Weights of a small transformer language model.
Architecture: LayerNorm before each block, learned positions.
Each number is 128 + 24 x the weight over its row's rms, rounded and kept within 0 to 255. Layers, rows and columns count from 0. Numbers have three digits each. The size before them is the row's rms in percent of the matrix's.

# layer 5 MLP up, 1280x256, rms 0.0514, rows 817-923, columns 64-127
102:174128149143124180162151129138141134091157095105145153102134150132140144102114088123137110127115094113159123142101122136111112138145120148146147170140136156153176111079123138098105060116117137
089:086194114125122165153124083096173162089174084144159112113123109125162073149115125124122103152130138154135087132101144121140082129152155113129092142151129111171154125146134089107114094147139128
111:099174148124143115158118139126144117116106111164120117166176110121129138118109170138154164157108095091149120128103173105119139094152152145149102108148100109163103192155122154109130114167100121
103:151099102121165128160118139099107138135176128133153101110147119134099160113064129116144134094115125193125143121119129128126151090114140127150102060129123144160134138123126148123139125166100095
109:133089147122118173176080116121131118151126147125190147105164159117117129108167153155130121134176059091136100122074119108077099128177056118136176126085136128108162139139089136127140117113167128
098:110134119151122101149129166130126115118102094137150122129106120083141138185133091114084104117084147127111078143122172101162148129145092086140109094121119148131110145132127136140105141139129123
100:127136136123173135132154122132125117140108093102121109111108140122137101128087094179132134122129167138097166091137103112133112147110106113120139134127138162133168117132136121112104161134164118
088:150135133124102093126124108164136160123128149098090115144144146100107127132101114147086121121129152125154145139141163151135105102155091120091118158130133128114138137140140145108105125120104137
102:136159175168149131133084096110128126103085132083106101152128143178141125150104155106137150137142106144130159096107135138130115139143150146126100098112110157112150124100115146123133115137171122
103:133075142110193113138104130114157135127164163134145126079070114172092116149120120150129183088157144117140157099099106138112091118108144143120105107107116110158094122118143133149124166134099121
098:131089168133094113106141114136129158119125104132116073133103166145118156149137132140155092155110138133128108099096162125139163105150151119091114135188131182134119106138115122102136127098138113
099:120106103133146114111119112080105112099144087085115142099109132149153119115096110169146131108135077158130130105107118078082156154151124158088135166133171112171154102171144142169105137140143158
094:158117126170134129138104131153137133132125137151109116136117117119089167072161140152118118152140107120147121134166171165171134132096154137174088151140151154130107131150105111108134119099127150
099:137095143126110136162117122144173130118154157107124150144195128135129065137106130157157156125123124127127124130130112125127128167122105156105115143148146137090099176124078149139128111141114106
100:152112159145134144128131150137107131129127146122120078124119123144087160114088136117123156129133137165111103135122142109128113106114102139114106150111130153154113154176141140176126085115122171
104:132147101128160135097115124111151140163146093102165140136140162176116111072102124135111116112106132120126145135147081153148073117095111104177089127094139177132126132129137118150121137133117105
105:164117145110124074135146166112136135126172171151094124113090082123137136146101114165160131141090098130143108182103155135113108091095075131141155072163137097134051134138138142093124096137125120
107:117159151160118124132145129133133110120127123144142079117145120151128138113127147127150115120106113099127121172105145131130098088129148099143146138158157131123095085134101103126128135104132103
101:135118115099150111134074096126170131093166109177141118133091111137134077097102100105159129089136196139159130113120169113138114090131120155115138159122130150099146169154183141099118128109114136
103:141113158148107144142071099139097131142120126113140127146137134113092170099129138118134157118090123085159104151128117132121119135154124146136095121118088129086141150106104122140118157098107110
105:133136131143162165149131130125086135149142115115141139098145103102147142112131129136135146101076137118160090125109145134095100145145145118123141090114121107155141109136080148163103154134122140
099:132103132144155139121075144116135135125142164118129132102125117106117119133154132153144109131123142114158092148096137140147143136151120132104116125165130129146136152131164117108150095080102114
097:170103118159116151119087168126113122127172111096145154113127110107124125119149120139112165123154138136149134126110155136113132130106155135133099114116130144112117081155147110101112150114103124
099:106142126118106119139119130118109085161134143101133139147088107112116100094137118151070124061137172160091079089124129165138116114067100145127135175093133107151162156080123099129114101121154169
094:136159145117144155131116189122108123127120112076157128097124092126080102152203107110100136139156124113117144141111167112138123119141139131109151106135116131117125112131150104128073130093124098
103:121145135158120108135089145125121115153129158109113125153143105161101112149140096113166120157134133158130108154143134105114137122124130151150136155116090117136125145126138135134166124091108074
099:120152167154134141111143112109135158133104140133146111149126114118148126102111111113101135111132114135149195129127116171145154105155117102131175150148130147125094141158095148110115123136161122
100:110104096063128103112125120127149137112143162138149136116121144119078136140116097142138151123089133106141154154119129161123109129141111174097133096105163140153098182166152137161130145125182128
099:144119165085117137128174142167090098161096141119124112129109139145103147118130136138102152125159135136152123115110137115117060122071125124124136159117142091170153127131120132173143160071166161
100:152171113169092191086110128109127143129164113114138090073114118128149137150151098129062109137150113128150159091133142115152125109124157109124163165132128113140135168117154132107156147111158130
095:163092172145126151121137139171172176163162110122128113107095103142168136138110159114119147145108103135135083105140125114155117087105148163116115126100143125103163161135127105125120096156088090
095:119129149123138126137119142112163178143112097124168150057125150130145115141104119088100101128134136121121132156118131129138153092119128092136140117160084135110154163169156117113143093111154170
091:131086139158146106123153157146071131158141160140116123120116136169108106090131108083123133119138132129126087082146159131136130121108174150137108149135157130128139170130150119160128194138148094
096:108063152145132131129175149154107114168112144161142103117135097118092095121146156113085109119128124137128111130158086122130100139113166118058127094104094122125134150149114118127113156148137121
103:104091113144107132145102159134111110124114106133144149079094103108106113087110153157118168112149158090144158116092170135145141123145105131155095104112151151133132116160093148141096106107133143
105:140137161098142093122134128137156106099121087153074122126131102161094103126103122109114129075135129132091150124102128140159093139127113158115143129146130125113145071112145128130125159118128096
099:131085131102180138153154185169150132162092156131147124133108116105069143111153113099145141130143134118146125175129157092157130126141129086121125112110111123132117116101124125128151112141095144
107:084100137084143111135135135135101103135157144148105062091096090143122106173137101117134168095127120174119146087110115147128129152119135090102080129109162129116176121117157141135171119142109101
102:146121133142119117111131099115137089150133166138170123135144111151152122125131098099112172110175131111097130164081113112082136088080133095137110151113095154108095175147110115145143128168154135
103:094142114133099082126122145146176133116146121152125066157125112104115154155148136136138173109110094128129130167109132126142164074125117161141090146088137151155122124123041173142118141104101097
094:108171160115095155135122156138134143115171152167122136115166163068129158125084145092096137112145093115127122142120109106093114158154123133086132133125133128135156180112119147122120146119107127
102:115104140149125154129113152134178173149144100160144141081118103137105089163095173139120113107143135107128121109107119125108112159143164140109137094183138111155161096106115089131152109157146155
096:065180178139135141118121165134120138089146167083137128146123137154095128126149121150128164124141113135121158116143122170134153168127149166108083107143101095130170110129110100128167134094093110
128:180126180129112150133121133127078104141161139134111124108106120133158089147116112115129165106108095110150147155118111084118124143096086144154149142136138135117118116129105116135095123107105105
088:122076136143141119137101142134111125098127132086086124123131140184071173152135162137176140131145101127143114150110118105111134127105158176145164130121166155124117092142100117090100147162141147
096:090126140125155120127123158159107188076113170110097140101125114129106098154116116137127145177110150130151127166121142155126125117148123128110142134066123126142117118144096111104089128138106097
105:150135164164157154146109146112133081134111118162150156146094135141148101151145106142161131104111125109158146136135092117104073129138114109167141129089132127134137100105135116137090135082115117
087:149172110160155098165085185128109110112138125121125103102116139129119109166075117112141111118097147146126155125152138131127092136102098171127128095088143075165142189150125106099120147106140140
103:134155094156114133115140185106109139138156121116151132128104108133142172104139136143144157117138152155174100142129114109109115133116163119159113112108123126086108126183125143127114115137153142
101:115128133131134148132141114095130107146118124122145123139138094120131151129112097187155093081147123111103133153118145163159152164131155122116158127097125134135134103132139138133127098119048072
104:155134135111155141141079138113141131148105109153109164144104136137103125097122096112088148135103100176118154126125137076149136118147103168099172113066096118119092151103120138186148108130094087
097:133093156137148110158126149141132150124118119137106129111120134123141103132151108204151134141148161129146139132129102128087157134125127095061135162157089133075122131125175118125103114146163140
093:127124109142149127161124109119119124133136154149130143141115151138142137118087159131160119114118134104139140160144156129088150069119165123103092175165139142133115136157141121115161149132114173
098:189124158150148104175078144126130092094069171132124093132138132139143100134144116145101142143114102134133117104129123100116131130134145127114139132092118118123137160114127104112178110092135105
092:061109115152183123143115127110146113135149109113110139146144112118120132152165183126093153078113129112128110132111119114118143117125136129168129135144113124202124170110126099117169109053117114
094:113101114104161135131094127164093140096176136113138123085149123117133088081126099164136133108145128119094184153113106118110130131169120123175124142162151111147149102139143155161117105096150096
099:124073119114167120093143094132144133092138143145127074100092144132121116133095158137159130120125135114122141147138125163119106118133088146092072138120059144082145141129143119082125144118121133
102:131145118114130075149139138108105133171118153085124112130158105148099147133115152113118111142161141121118135143135110152069140125123148094134151092141127122116086098096074125143157100093124155
101:119146130154110137152146156080155174140147179162158140165122118142118113114078103151133087189148160132157139090115110154122175134130146117122091116124127134142118106153129119116170111159095164
104:146096133116144101103110169105136106090135167127139117087137107135141134063143121169155134112122107146156176125098157107163171164149125114158103178146114087139170154122130098138125108102186137
086:158148193162095116108097139104191098124134142119069124090150100149106134116172183136089112178130086140086131148109182120151119122120116147155173134116075121084110139128102149096109103103104107
101:128116075165114150147141146129116125131116116120130115182143151119138151139125108094115119116119128149114142098102124164101143093080085128135131130166110092147150142110105106129123153163118124
103:140133096133116139144155100115145153183158154109160079139123148140159125150131110132082140107166160111153145149105112125108112094107108125176113158143109141126113130131105110099134116141071141
106:111115143130069137162130125160136150132125121117156111088140104148112169172158081122128100117103132131124125152162095209103109157119154178087098183140120103137106083146111121122133134124151139
107:182120154175118127126127135125140138157172138145130142139125120142121079178109110119083118143144084114137111110154121113046107128134138100135135099165104119095134148127135126131105167122144169
099:135143131104117159137131110125126116123134132075116149135147099105133145100094103122142101121091095143124152098159146121103109116134105121132163157109093153127121168150146106138128146117143108
099:097133115132163119157097130177163132094128120124124149158112105120112135114118162150092100103122128142113108164138146124125096171086146136098108093121158167113121166159134172098116112101102106
094:102108116115136168118140136147087123131130096136055114092117135104136110178116160142100096136127123136134162138145113140120132131099123143096113146131130155146111147130113135118132083105102116
105:125085147152135101119111122184075132119146137097139109105149133128126139136111154107131155146115171104131098172070148132115176098177080126101121128110131121125153134155129119111116139187163122
101:113135152167129098135149121107124139112148127135155131135116098109087148126132076130132082144157153099128123129098094127113149127117120090118133127081130119103123104095109125149139084134127139
105:104116140115079125119121095125111126131122123116123130116088131130124134085098154136085100105118168084055107135123167171139139106130163134126126110123119110134144134093077075158170118117111112
099:115109146130103172138123096198186147164116150125090110092162107131107140133081091106124120096126140125121104097141150151121141127139144151137183136107121092103091174109085108138091138149127089
097:150091110127140165099151123144153128123131113153145146100108114153128163113108120117104205084117134126082100186122122189184108150113123098127103131127159149102155083118120125095124115109131114
090:106119116128100124134140131148109127110130129156136101104133136179161123132166121146134071111114122126099159112116140120121146135147111133111071093094115125086146141120107138160136119122105069
090:105140154153106113116157100162152177123130130097131149087090126122109123143117138167142076108112137118111124118091119123144126134112098160145132159141128147179121134134149149092108094125080163
095:139127163100086099163076142142113119125140139140134129124133154110149094136143166128142159133106124115127115118105163132136117142092132149112136152122166143124128167119082103096089135077161098
101:117082130135135152113140120103107170119138130173111125127141115113099178101132101164123156114103121138164083134150085135142184131111133129127156141135175134094114098174148141087119117137143088
103:089104141171142145104104119089101127132119122118102133141117112152109147140131133163097105089116120093141095100137119098141153139113114168111130111113106129086113139089147108144103120153130156
098:136139186137082130118134138105120155135114147156185140139097123128113149144120127118092134120177115138118201098103097124090140130129122154116162136157133116146132145140111118125133090171087172
097:123103098109130144159147181136098131099098159141127125114124146175124083182100104079123140110147104161135086124107147114133122098114134147175128175125105126138133159129138144104118137141141100
099:131135147131144136142132149082152098103141173146063113119161155126091094124100107109107128090115151118103154119150110107088102140102136107134094088123198139151128143147142156127136131137128130
097:111123128142145107137142161125135072106130143165132092118125082132113091138141131139155100122126113128143139074132126084148138155077128131099102151084108128149108121149142084124119145108124127
094:107087107146155124131097137131114145110137147073108105135161109152124117096071123122129102163130123164121111156121097146135110128151114146154117146139117099127148151119188133147171118117144088
111:070060120120123143107139112136093146100149103102109074166155131135099168055150179104150115113128152156139090115135119153135136160162120120109132141147117096117163148123125173094136130133161118
104:099127155181137101150104156140119145144098160149095128145129083118111108131080120125129106133105143092144105127118099177134121101124150093128149132117146114134110141143122121151120160127059107
094:110114100127148113136101113135114161115114172123119091106149113068135185123157111101144101143117124122126118098100112108133108102136111125141155136106106150132104131116131141131132104140100171
106:094104138119104111132129135122105151108095115101142168128122115108106167139103110107138163122122106172090123152094143145098053145149113151103107144125114120131128116078119150177124144131169149
099:130139161072096141143065137122176127066151115136140104123121122145122164131118095115152103131128118095106125108130127126129121149092117143114137145104158122091097117143091130153152129142111085
104:133121155144145160104141171144146117145097126078137142128137134114160131157095149124152073141135120126179149149127152086115081141115142142131175154107132143124087152107122138132127173117111175
100:126106084117138167160113155126161115158153159123128121133156104135141125098108136175086163138133184164134106154129101135108116122142159150095109140142122130116101139139112102133104110103159146
101:092148076137140110165135119116143108107173122116121134163123100114100170127135147131137126087117097142162140132122083146099117149090100119098134162110121121140183139143096176114153152112162107
103:141080136148128149131127172104194153124138133093137159139127120151124157139142152189091128090078148096104147163127122134131113141140133093164145147116101145138087135152127118119167112161121107
102:151091098176172168144120139099133141152110110173137123083133102109096140149118125140113113087103141143105146121097121135161168105143132154111054125108174137078127112110130124114160144121092127
100:168145116114106177133128127112120106121119097134109139142080120100099119123110115157128103123148108146128130137135116156156081107115132127137157142139112117138161132135124118128144101100117135
105:125152127167103132115103108124113137086129111110150122106136126138137132124106142172090149122196118141094158092094078057129129123130133146105175109121150112163105118099111112147138154108123117
100:097113149173145107143146146134131112159145145091121103148110112124142106137136156116132140113109118132106151115129149119156111127142094120127093108147154152107161156178147122075137158115160099
104:131119109185114137139095181129164150119168133103133135141123106118098079103130115131159092140157157112152099144121161132144173095123153155087137090138100097172140130084127156088137127122196108
096:158141117148141109104105107167115144131083155122137070070122149147120139160097114110098122139116126144133114109100144093133139109145153173155114106086109151133149101143113141125143134139115101
106:128159116105176146133104130138085111119061117165157132133118096154091132121100117129133122142106113124112133134113149105138128163138124171125137122114108122149099095114107136137099181101146127
091:120123185106116122148116124146115145165102131155079133147074112103113141118145130160135117147106079128131151139115149129145111122135121148133120135151108101135143115132155139121157155111150147
094:157176130104119125135158129111107130111138156114103109161097125109117151141147066129130169133093143135109148164101126126141101102132139126106148139118154099117114155170157115121110114147122156
099:101139095134195128122158125052096109093139169135121109181140100127129115139113082158105085127170134143156130164144182146100127131116125152185129171121101142144125146093132099126156096149144130
102:138099134121121127150114114184117173144116135120153157115075156093113174112113098142110114142122134173115108132113128144119110110127101128107126093128115101132113087141112125146145114112110116
096:129137093118135129154125120091127093130158140158089101125144115155189129092095082099122134137188122115128149073154094159147175128083153144138144100115051133104101169119155120147159134148135131
102:125118133116151142116126113141127104141165107144185125150168128145088153135121146147130167094148098135160123059173112126125137125103139147130129156121154136140120168161147140125123168153101104
095:124129160148070103105104148146158115093131103090164130108143141115113099175128088105084132093143128109138117165093115118109138092116104093136133154085131108097131139111091123173117099141156140
095:104132115126110149175104107117127131145151106163145122140123129152076162164173108133151131096107146105134140128124130133102125109131119126097111140117135133128118130144123142106103140139142151
# layer 5 MLP down (transposed), 1280x256, rms 0.0516, rows 817-923, columns 64-127
103:132178133133129107141146100126119128128120142129143123159119128147133182159113138094120133115165091095125130100116147106130163163142122159188130123134136097084205113126112139099142160131125112
093:139105114106145128144127120149104075146146112133113170145115110132110151109162148143109143093143102146085154123197081116148137168122102108135158149152088133117103134177147101135089112124132147
107:179136104098163121100142121153132098114152103163153162146117150119115138118167153154110069143131116114147147134158185093100108090136115140161106097146118106161159159190094130071147082189087105
112:151119120133197098101145097133133161144134140114187180141132109129145112131097149143118125100144105151142164087127131131126131116158134152151146136150115103121114126107134094164097089120161156
106:143117119143130137112092127095113148144126148139158128117105105154088131117150139126131129131156121134152144147133134139130117129095120082104101147148101131190098174120129143107113132130134181
093:135106095134107126112115156105129129101127157126143111103129132174114139096143182113140133136198152139142169120145103152106083097124180157074141136156149115142136098116122140120097142148110136
093:122149130117112143165077159127109145092134119157145163166145094126174104159141173093098133103159116136160102160085146128130112130114151159108107072138143092108119132150145093106133141166130127
090:130123153160167162098121131121129134129107125116121140140141096166120106103130122132140170133130098169114124098150125149144173141095156105164139089103115123170081119124093117168138093123141129
096:101104119118132140115136131114175132104110097178116172105116116126142141163147131135131134144127152160128097162172140101108142088122146122145152147141133132096122124108190141126120130122151120
099:124162167112132118154126117112200085097114173141146135161136128143111104108072136139144149110044154096115175089101149145133122132138164114170138138135103155153152106123146112136130118136120125
101:140118095119135162118173160108101101089156148152117153130168082129152108127148164107149106133137149126173123159139102147077107102132151113149112141131120099122152144123154095170134127160144135
095:127136112134118133133124172162077161118110120117178119138111103099115137159104166148144129108163151188135118104165109134135168106125148134114097140120137151131114135109145134091099092097127125
098:155142148119074123108116158098119160104111134102154125129125154065120147142133145153108113108150128191057159140125136111167121124132117111170104145142117098165097165158125143126109147083134167
104:115113110114120128112098139145156161125151117102133154107196131123119154105122122153152156133166149089067125111152106146141126131116146142110119165116155131058111121104153057108115112117140075
100:130181124122132104105149089137193096130144097096147126087118126160139090154133104144136120123085139120137187112150123153120139136137141109173130095124121078084101111120129161153108154093140074
100:119130104137153113144113172084110134125092169151072129132117116118131108105143108142163118115111113145107130111079179103135158128155126125135135115134097144160106105127099145109125097136121137
100:134129136179112156138121081102105121126126164126110141123136135180127137129142113150122168108093117114171110142132146118080187143154120131147157144120128096143140157163122114143131158140130144
109:137105116164142107136110102148109113144106122156123110146127144099170117115145130144134109089112136163131079100124105118159144158152126116116100100090070158130121134124165090112154140138133102
103:136128128119151131131108124144110106102110101080113134159125082137128114114109094142128122105171126132141158096149150121172143141128112110095099170160185129136154191149194159119088093099153148
105:121139213171093105172133117142107109148167117122137124121154094132136118109142122151140153139118117137097107130115088127086122106141124076141157141118101073139126101097148159095133134154107132
106:149112114122114092177155112164144137167112132086109095125116158095146096133185134142146155109143095109132122143114140111107124125114096110155140154088149123112087177114126188142141098136097127
102:136124132105146129127124115120095111150136110177120120146120133114082081117135057159148139155110117140146147094162127120114118083140101130157103118160132087106128136124130103149108102147122078
101:098157134127177139113127098166145149138159119090084118129117135136110128133115125150107150107108090083124150122106122155116077163093100167115104137137056137109118099141137176167125127134159122
099:111153125127182116142123118122118130163135121127135120173135171081143131184113119118106087130108084114125144181120136100150143129187128093131146119155168119100165129135120112100121145090116155
091:142144179143160116139169090160147153149107156102131095147142129120090163124108141137136098136137117127119141177149156140099091138118121122129111138125093167153141141117113122107123117145131128
104:111132108159116121140121143084172149157097108168105116103129117166135105087149082094125169169138140107112154123105104085122108166082118131109114146135117089177108102118113126134120145134129146
098:132123112102178086110134158099102144134130129186132161146162132147129116103121154135115118107166130107152136141091142136107165081076172117147155154122129133161122174096124117121159107134125137
103:104130077112084127155109133101143127140119118129128146127181191130125142163128095118110121140131105142119117085098126119155097141130124120111132138074137108139153132150167128153089127136124142
100:081154134138149138084108122090093127100127132101165156089128097101168118137152149142126133101117134139149132137103126109169128114162124125111113105130135117169135089117120177145097095195160215
100:146139160129118105124125134120130087145135146191142114130130144136131144151097158103143132116125121158121145139138164121117112159100149119152112119071157094154145123110108122146136113129123094
095:110135152135117120144121113090164181132164161164161125145175108127169103136115131097144123105125128172124134118132191151153142116126131152119123088144136143117125144148068135179114089133121149
099:098167162145132104156110145102112114135109081121151098128104086127084149155160097134153103134086139141122136167124063117066143142089135116144156101123075140121105141139102104121126115124113147
090:135098129086124123100143123164169110130139137155120153106113141121130140110152147125126092138116123099107151150094124150155150100120153089109127115166152166130149102139076107149107132102137157
098:155138068186118088139110162133117143122137133095126145102161173147154094123123135129164163145150167137109115119160132145124101137130134137155133158166131071134159143140160139080136125162115083
101:113122092119091115120108140082112130144138115125155094140167167116111120178092144084156141107163116088123103147079111152149160110098132094126111113110126166093100117090100137120117124136136132
107:141107142150119150140105082153076103148123157094123118130143112126120118146103086124146122115139132124155114150121119143170152120133138148116117134129123136131149177145128122108149125127181129
100:138133127131130137088165147126135109124107136165093110157136087149107146140122136129116182122125145156137161132164166101135115096161107131115096154145146156074103171136137152150156149096131109
109:127144161098123107112095118136090150153135123141129121132094101133144118190134127124112153162148149154105155148123102118126151096136111119115107119164095145163122120088132116085152166119104151
107:145099148116139139137088145153106134124079114124096095145094139134126118106091094123086105109128098118140115160119127142116136109162151192145123098137150144131153085110129175106123127150134148
102:120101095147122162144124130136114092095120136119132100118164105132106144139143099117170158151151136133101141129111140131141131118119122123109149079132161093167113122123120160138113172124153107
090:145120154140173116141129107096140127148109159138122143162119115138135109140095087094127132116093156145132158118120132147168171113132115118122110091177108143144097063098108148104113118145104122
102:107140098118138123143159122156172143086140128111125128145138143078116187144153136129160096100126118121120090090092129156105122071143111145084142103131086166132090095143138118143116117124137130
096:095086160144130103106134121067140159129127107104108116100126096112151139130151140086088130129154153120130127186152099133134147150132078131091168121101132170164155125089102161136126149131128127
102:119153170108138113122203147098137097075113147166120166121149165122173103143128146123113152104090104141151141172093150163166122149116091120121117177094120137129114136168135105128119122136077099
093:130085166095130117151127119106099109134110157066161091193115130160173137113176143117160095106096110126137158159156168134129106161120129136143118145105161127165158152117115138123114137137139141
096:130129103174126129083086159150097150104104162144143128192110106138073139099111128107139117119126140124143085121129115150144154118149172127092124120164079145133117113156135139141112142125189085
094:123131159154124113132131112122123096130155148126135152101123137137134119134136136102129152150135117144097065135126139135130156128111099154090117093183111162144116100154102180083126147152154102
084:150084128116110160142143102113112135189123144170107161127128110163129132099146160099111131139126169141172106117129144151116148140146145094090121120145171128096156106124110127156128111097110128
106:111161127138122145096128124126095117117110164129086099111134149095172110148111123157139180173159139107168139143116101108114135153138146106110141127124121102137102119136113128109116146172136105
100:142103115136130170102160198152146172144114162118086135152111096101159149173124103133112113198122103150129152142131148130096117124131087172141110116126143118122139122124121117103145088141124138
103:125147139165106140169162137150099080133123128101075126133124165100125149121105145138161119106113126114098107134112133106128112150128159146117155105103147149101143112139088115150101137110112096
095:125170099157151195092160146122112075133075123140111105153150118118130107099100118099132137066103142114106163148154137141178104145121123102147125118116123145093170115140157127146123130126066086
089:155113197135128118164117131159105144148114146114120110112104129115134077092171086125134115111174151131089114138053131097156100102132115128131155145126150139134122125124144085160147084153144123
094:082127108134144141120121141136178105149109085091095203120157146122159168094099126116110115106092115121108151099172153177149148117134142163123110106121122161091146106090140164127175151130118161
091:106122128107142158135170154161130099131140123130127123131088112138143104138099125175138128129127119116140141142119114113091066110157156140106115152112155129106128109150134113149175097151103157
098:120125097131131124148157124110092131153124082142117130163114137133092117153097145103102093126141146117109105147164154132143160116105120137125158125145126140143101172116150124132137125133109143
099:117108128138117111127149148113158136157126084103111092117128141134174129102157118144134135118125106129127155122145073116139146145113157126089116134108084131153089137107189165166096147111179135
099:133057119109123157105121108105122120145137129120129112107109169145173103138131114148099106124124113116135174112155120149127114127119120116111141185145178136125138134155150113133124120148167132
099:109082145110133151168108091166133109104121140119162116116135145092129136171151154124146165120082134151156134106096148146167116161094126133120126104127139148149157143122132137118112089136140102
108:124149118120126103113136125137145148121116163135127134100132128101161139133097143111136142143121124144150133138149122158100127146108177132129135162105144164147161086147147129088087166144115094
084:092167072114151156157133154171109127137134150167151110168147129141084085131090081111115155126084137127159102114110050093136130115089150150139091108167151151140122150187142104163126127138124075
098:100091139132127117136080101102165139174143166131124153122097128111090110155125123121160116128137085128115139118163131172143164126133104084132092129136146150125131105146145154098127106114108153
102:159130091125135087117162174123162146118126155128150120086106114151121086137131150192101172134133139152142098095172134162134138161121112137086099128150134146114165081132138157105132111125130140
106:112136139113086117091174101104101106101095113167152141080125130093089118126100109091135181150098107138133105094141139160127090138113084145140151152155131162101136190109134155079143117129118148
106:143154106092142089127156106131096126168170105121160081137139143142116106132157152167115139117135123135145173079143156146120115101139101120112107151149126143140137127124121144110120051120115121
097:152118106110121098162129169129133169094133117161176129079144103113130121139121174081167102124125090184110142132107095142099123185136099112121143121133134108175103152118105117120153158158122133
097:153142126130106087119134069105151180131150131137117133158134137113169129157128114144154147052135165149139132139130130149141142136140142146102143126136158117133118118118120094129101082096101132
090:105148160144136127124099147116120135157094136108153095104128135107134171099163166092147147151140111111131079099163126140151154137140109105100126087170106149135153113127154141128099124176158115
103:119112114094109129143138137137130128158134116139088148131112153118136096112077134170114090168183124135125139175118105112090138121158134089171170123092123150128131144126073146146134113145123122
105:165145097118109097166110150109115152125108141109154143109145147123092132114174136114127106133121110157131065116121133124172118133143095160173173156144114097143104118181131166115147148127157090
101:180133124148142167143103178097120148130143099155135128111122144123120160091145135115127109134125094151133173104149113164084103085098113105128127127149126099120169089171143134107173147136100099
105:057097110096156139111134127091122140156147089076139132089137144106105146080144127124099125124176133150079083149172100098166141163091146136135121156129100126138125112146123114160140097155116135
103:150123105090105130121185137158127141094149123147108133144143092119104086166134107131085124122113184099112116134124153099090130105085138148147131142150131125112118138123151122125103147138113111
088:168122131120196128123135133083102131097077148130115111165126120093111148128070134090150127155110053115163106130177081125149110154115139114122168161125175098128113134139072091094115147128134125
092:117070075138142141129121154132162182130097127146129171198111107135131142109116143134129068158138122102129115132130098106111153108120071143154083104148170140123141101148151109108115157102106125
091:140117150138155154127119122108076128131098161149157090139151167131097161130152124144141142117119139136106094143115134131114127138160080097094105138144114178154106116168140112127153136102107166
102:173133119123130122062112123104129156129136097104159107110158098109109153105133113103121136162054150110135134146170103129097142158107120113142124128149138134133167162095145143123180100085091110
110:141124139187117169137105080132104122163135138140118128082118104096109106135120120144166141150117099110125134103149079130154123133070123135143102134119139138151172149155156117115156165073161113
100:138111117163125146110120124165131116171157096164140150145139150101154157125149091080122140159091113115132124166137111131117144144127112119156141136140170090134177127122126138109156143145118073
094:131138138168124123148122141107124123145143118129144119099159164143088143140143160122093129156165124085166137135137178086128144157114176157070090133123113114175092087147140122157157142115088090
099:138192121132108118136115156147179137137111180128121073160148113121132130136159124132094116127128149113144134122162139144106169133131123145145118147126130095121171172128145120157113137103117119
100:125118134122170127143121142128129143124108136111156183122119123125174142117162104140137110113092096181143102107119104113155141095136144154103172107100156126146128095096131118118091135138083163
097:125108121081095158116174124123137149145093129129113103151164132156109124136177141174124167130160176073169167083133133135094128147115146170090171167124137124119129084136114133111092130132139141
098:143120156130124087126119092096133106128117140145184157161150147119111131131100127087111058116140137176126173160132157164117181130152113100155143112143136174142135107117122088188093153117105129
110:139114136127143105099136113140152110125147112166154073089091145155137154117132166144121139119124136089179115094130157115158160121142155144141094118122143124133133161112120167125147137114114152
099:147159158124153122124149155135141166192165151112124106126177143162144165150092130127143164136110115091097085190105159101087126100138089083101144114129110078129117132106133142123090129132177139
099:128137110101118121086181104159134151126127148119132112131152106152110123104134138134143121131133146129147144139133123116092106117163129127148136155128112137128103150118105113127139130126124122
102:141127126122160138071137092098111088133119128116149123108151138158111125108144127117161154150104123156121130114125092147117106150146170135115111106116089085187125156136146137166105153129164144
109:097121088110120135125155142107141127101139188102119122143155147148144117155188091096118119145140128121137109121094149122114156122134095116144134093145126112143114143152124166090108148132116144
099:066120153140130113137139140167088141133090132176102142107122124091138134128122091108129139150140123108130114150134112100139141096108124131119127146111120117118107103120109113110105107108112125
102:112135144144153110112129101131136127102091085082112126140151151114064112139133106118147116159088140146134151142076118118147123138121079121150105139084107112141119093178094109119153105099123086
099:138142122147144135141109138078101129129118151092097105113128131104105166117183177105157132151127097153087096133160131134090122122120156102146152149151152077155079114125121157150131143124138133
103:138152129102156099131121089125170171103126166137131103146121125120106109145131126115115167112164103115146132143152152138114093102107106104110138131151093139094122110091118163141095049065100110
100:085137155113121165103091122119087148107069141167156148132126136124154116167137137119127139133147103129082122095118125143141129134122167117153097096159124149116098139138094109131106076120109173
108:117138140045137101141166101121122077119103117122114155167109142092128147112148141156125155165088140155145108183132127163147107174150117101171143135160190150116111138081129171127153147131146114
096:107160086145109128133141124139130131118120106144165141136120134172124114186116083092120085108170136115138179108140109135133134125126108144087121162119139119101147108112126158131142077140087091
111:162113104115138100113117114096104099109131092104112168149126171112153111120109125109127136122141082143125122113125197140148128128118137168126119102102167125169136109117127106139130148158146100
097:172105148124124124164120152124144080100109159101123148112137104143138126074125128152104110139147098095147109129129156123114131098096105129142120103138109137105118143109146099124120115117134112
101:096118115144113137137144099165137177152121120139129119150124141124141127124146135071095096095088150134146129140083108136110088130103116104100130147117106149147147120129165127108118101129094090
093:134101068160116132121164100126112112117084088135103133122139161145125092100135110126121106132144157100112097136143113112120130131109129124134102133147110162107115111118151092115130109158170091
095:111108142124139143127126128133146110166093102111143127117093114117145140103121160153134114139136138117135134140154147133149108114117143143109111127124119113100124112187106141115156151133153109
109:159144141115144101097107134152114118144135145122125108156159092127149126082143132097108131106142154137092194073133117142112068122131101111113103122094102117132104145105088113071122150102085142
101:114132152109112128131143138154184123071107102143100149162140110133136106156144132094145123172158116153130123132138185134115138153149116101162114125135125121064113147126125172126128084120101154
100:128142124119123103135158077105106152096120140104132135087104136111096170113135166097154133123074151119154139145116132113164138169122145105158198123100157095153140136153106121121180134095121114
103:098140146164110133115166102117168145157127137081102147146117140160140175150130130148093135161121130138121126109150156163143139149110103153160140113149126119125147164111200119127144181111144149
101:131170119116161152170137123144068161134107145108116068168113134157113148107148129174107117128102121123143138132096110104119103131141137112148147128106163088125119110113110120140192105150161147
094:122091144127185099154150137149079138129118103119098152103143097079151111133116109099195097113126120107102101123128103094183122110147173135117134154147150108086128171131193100133155106152127117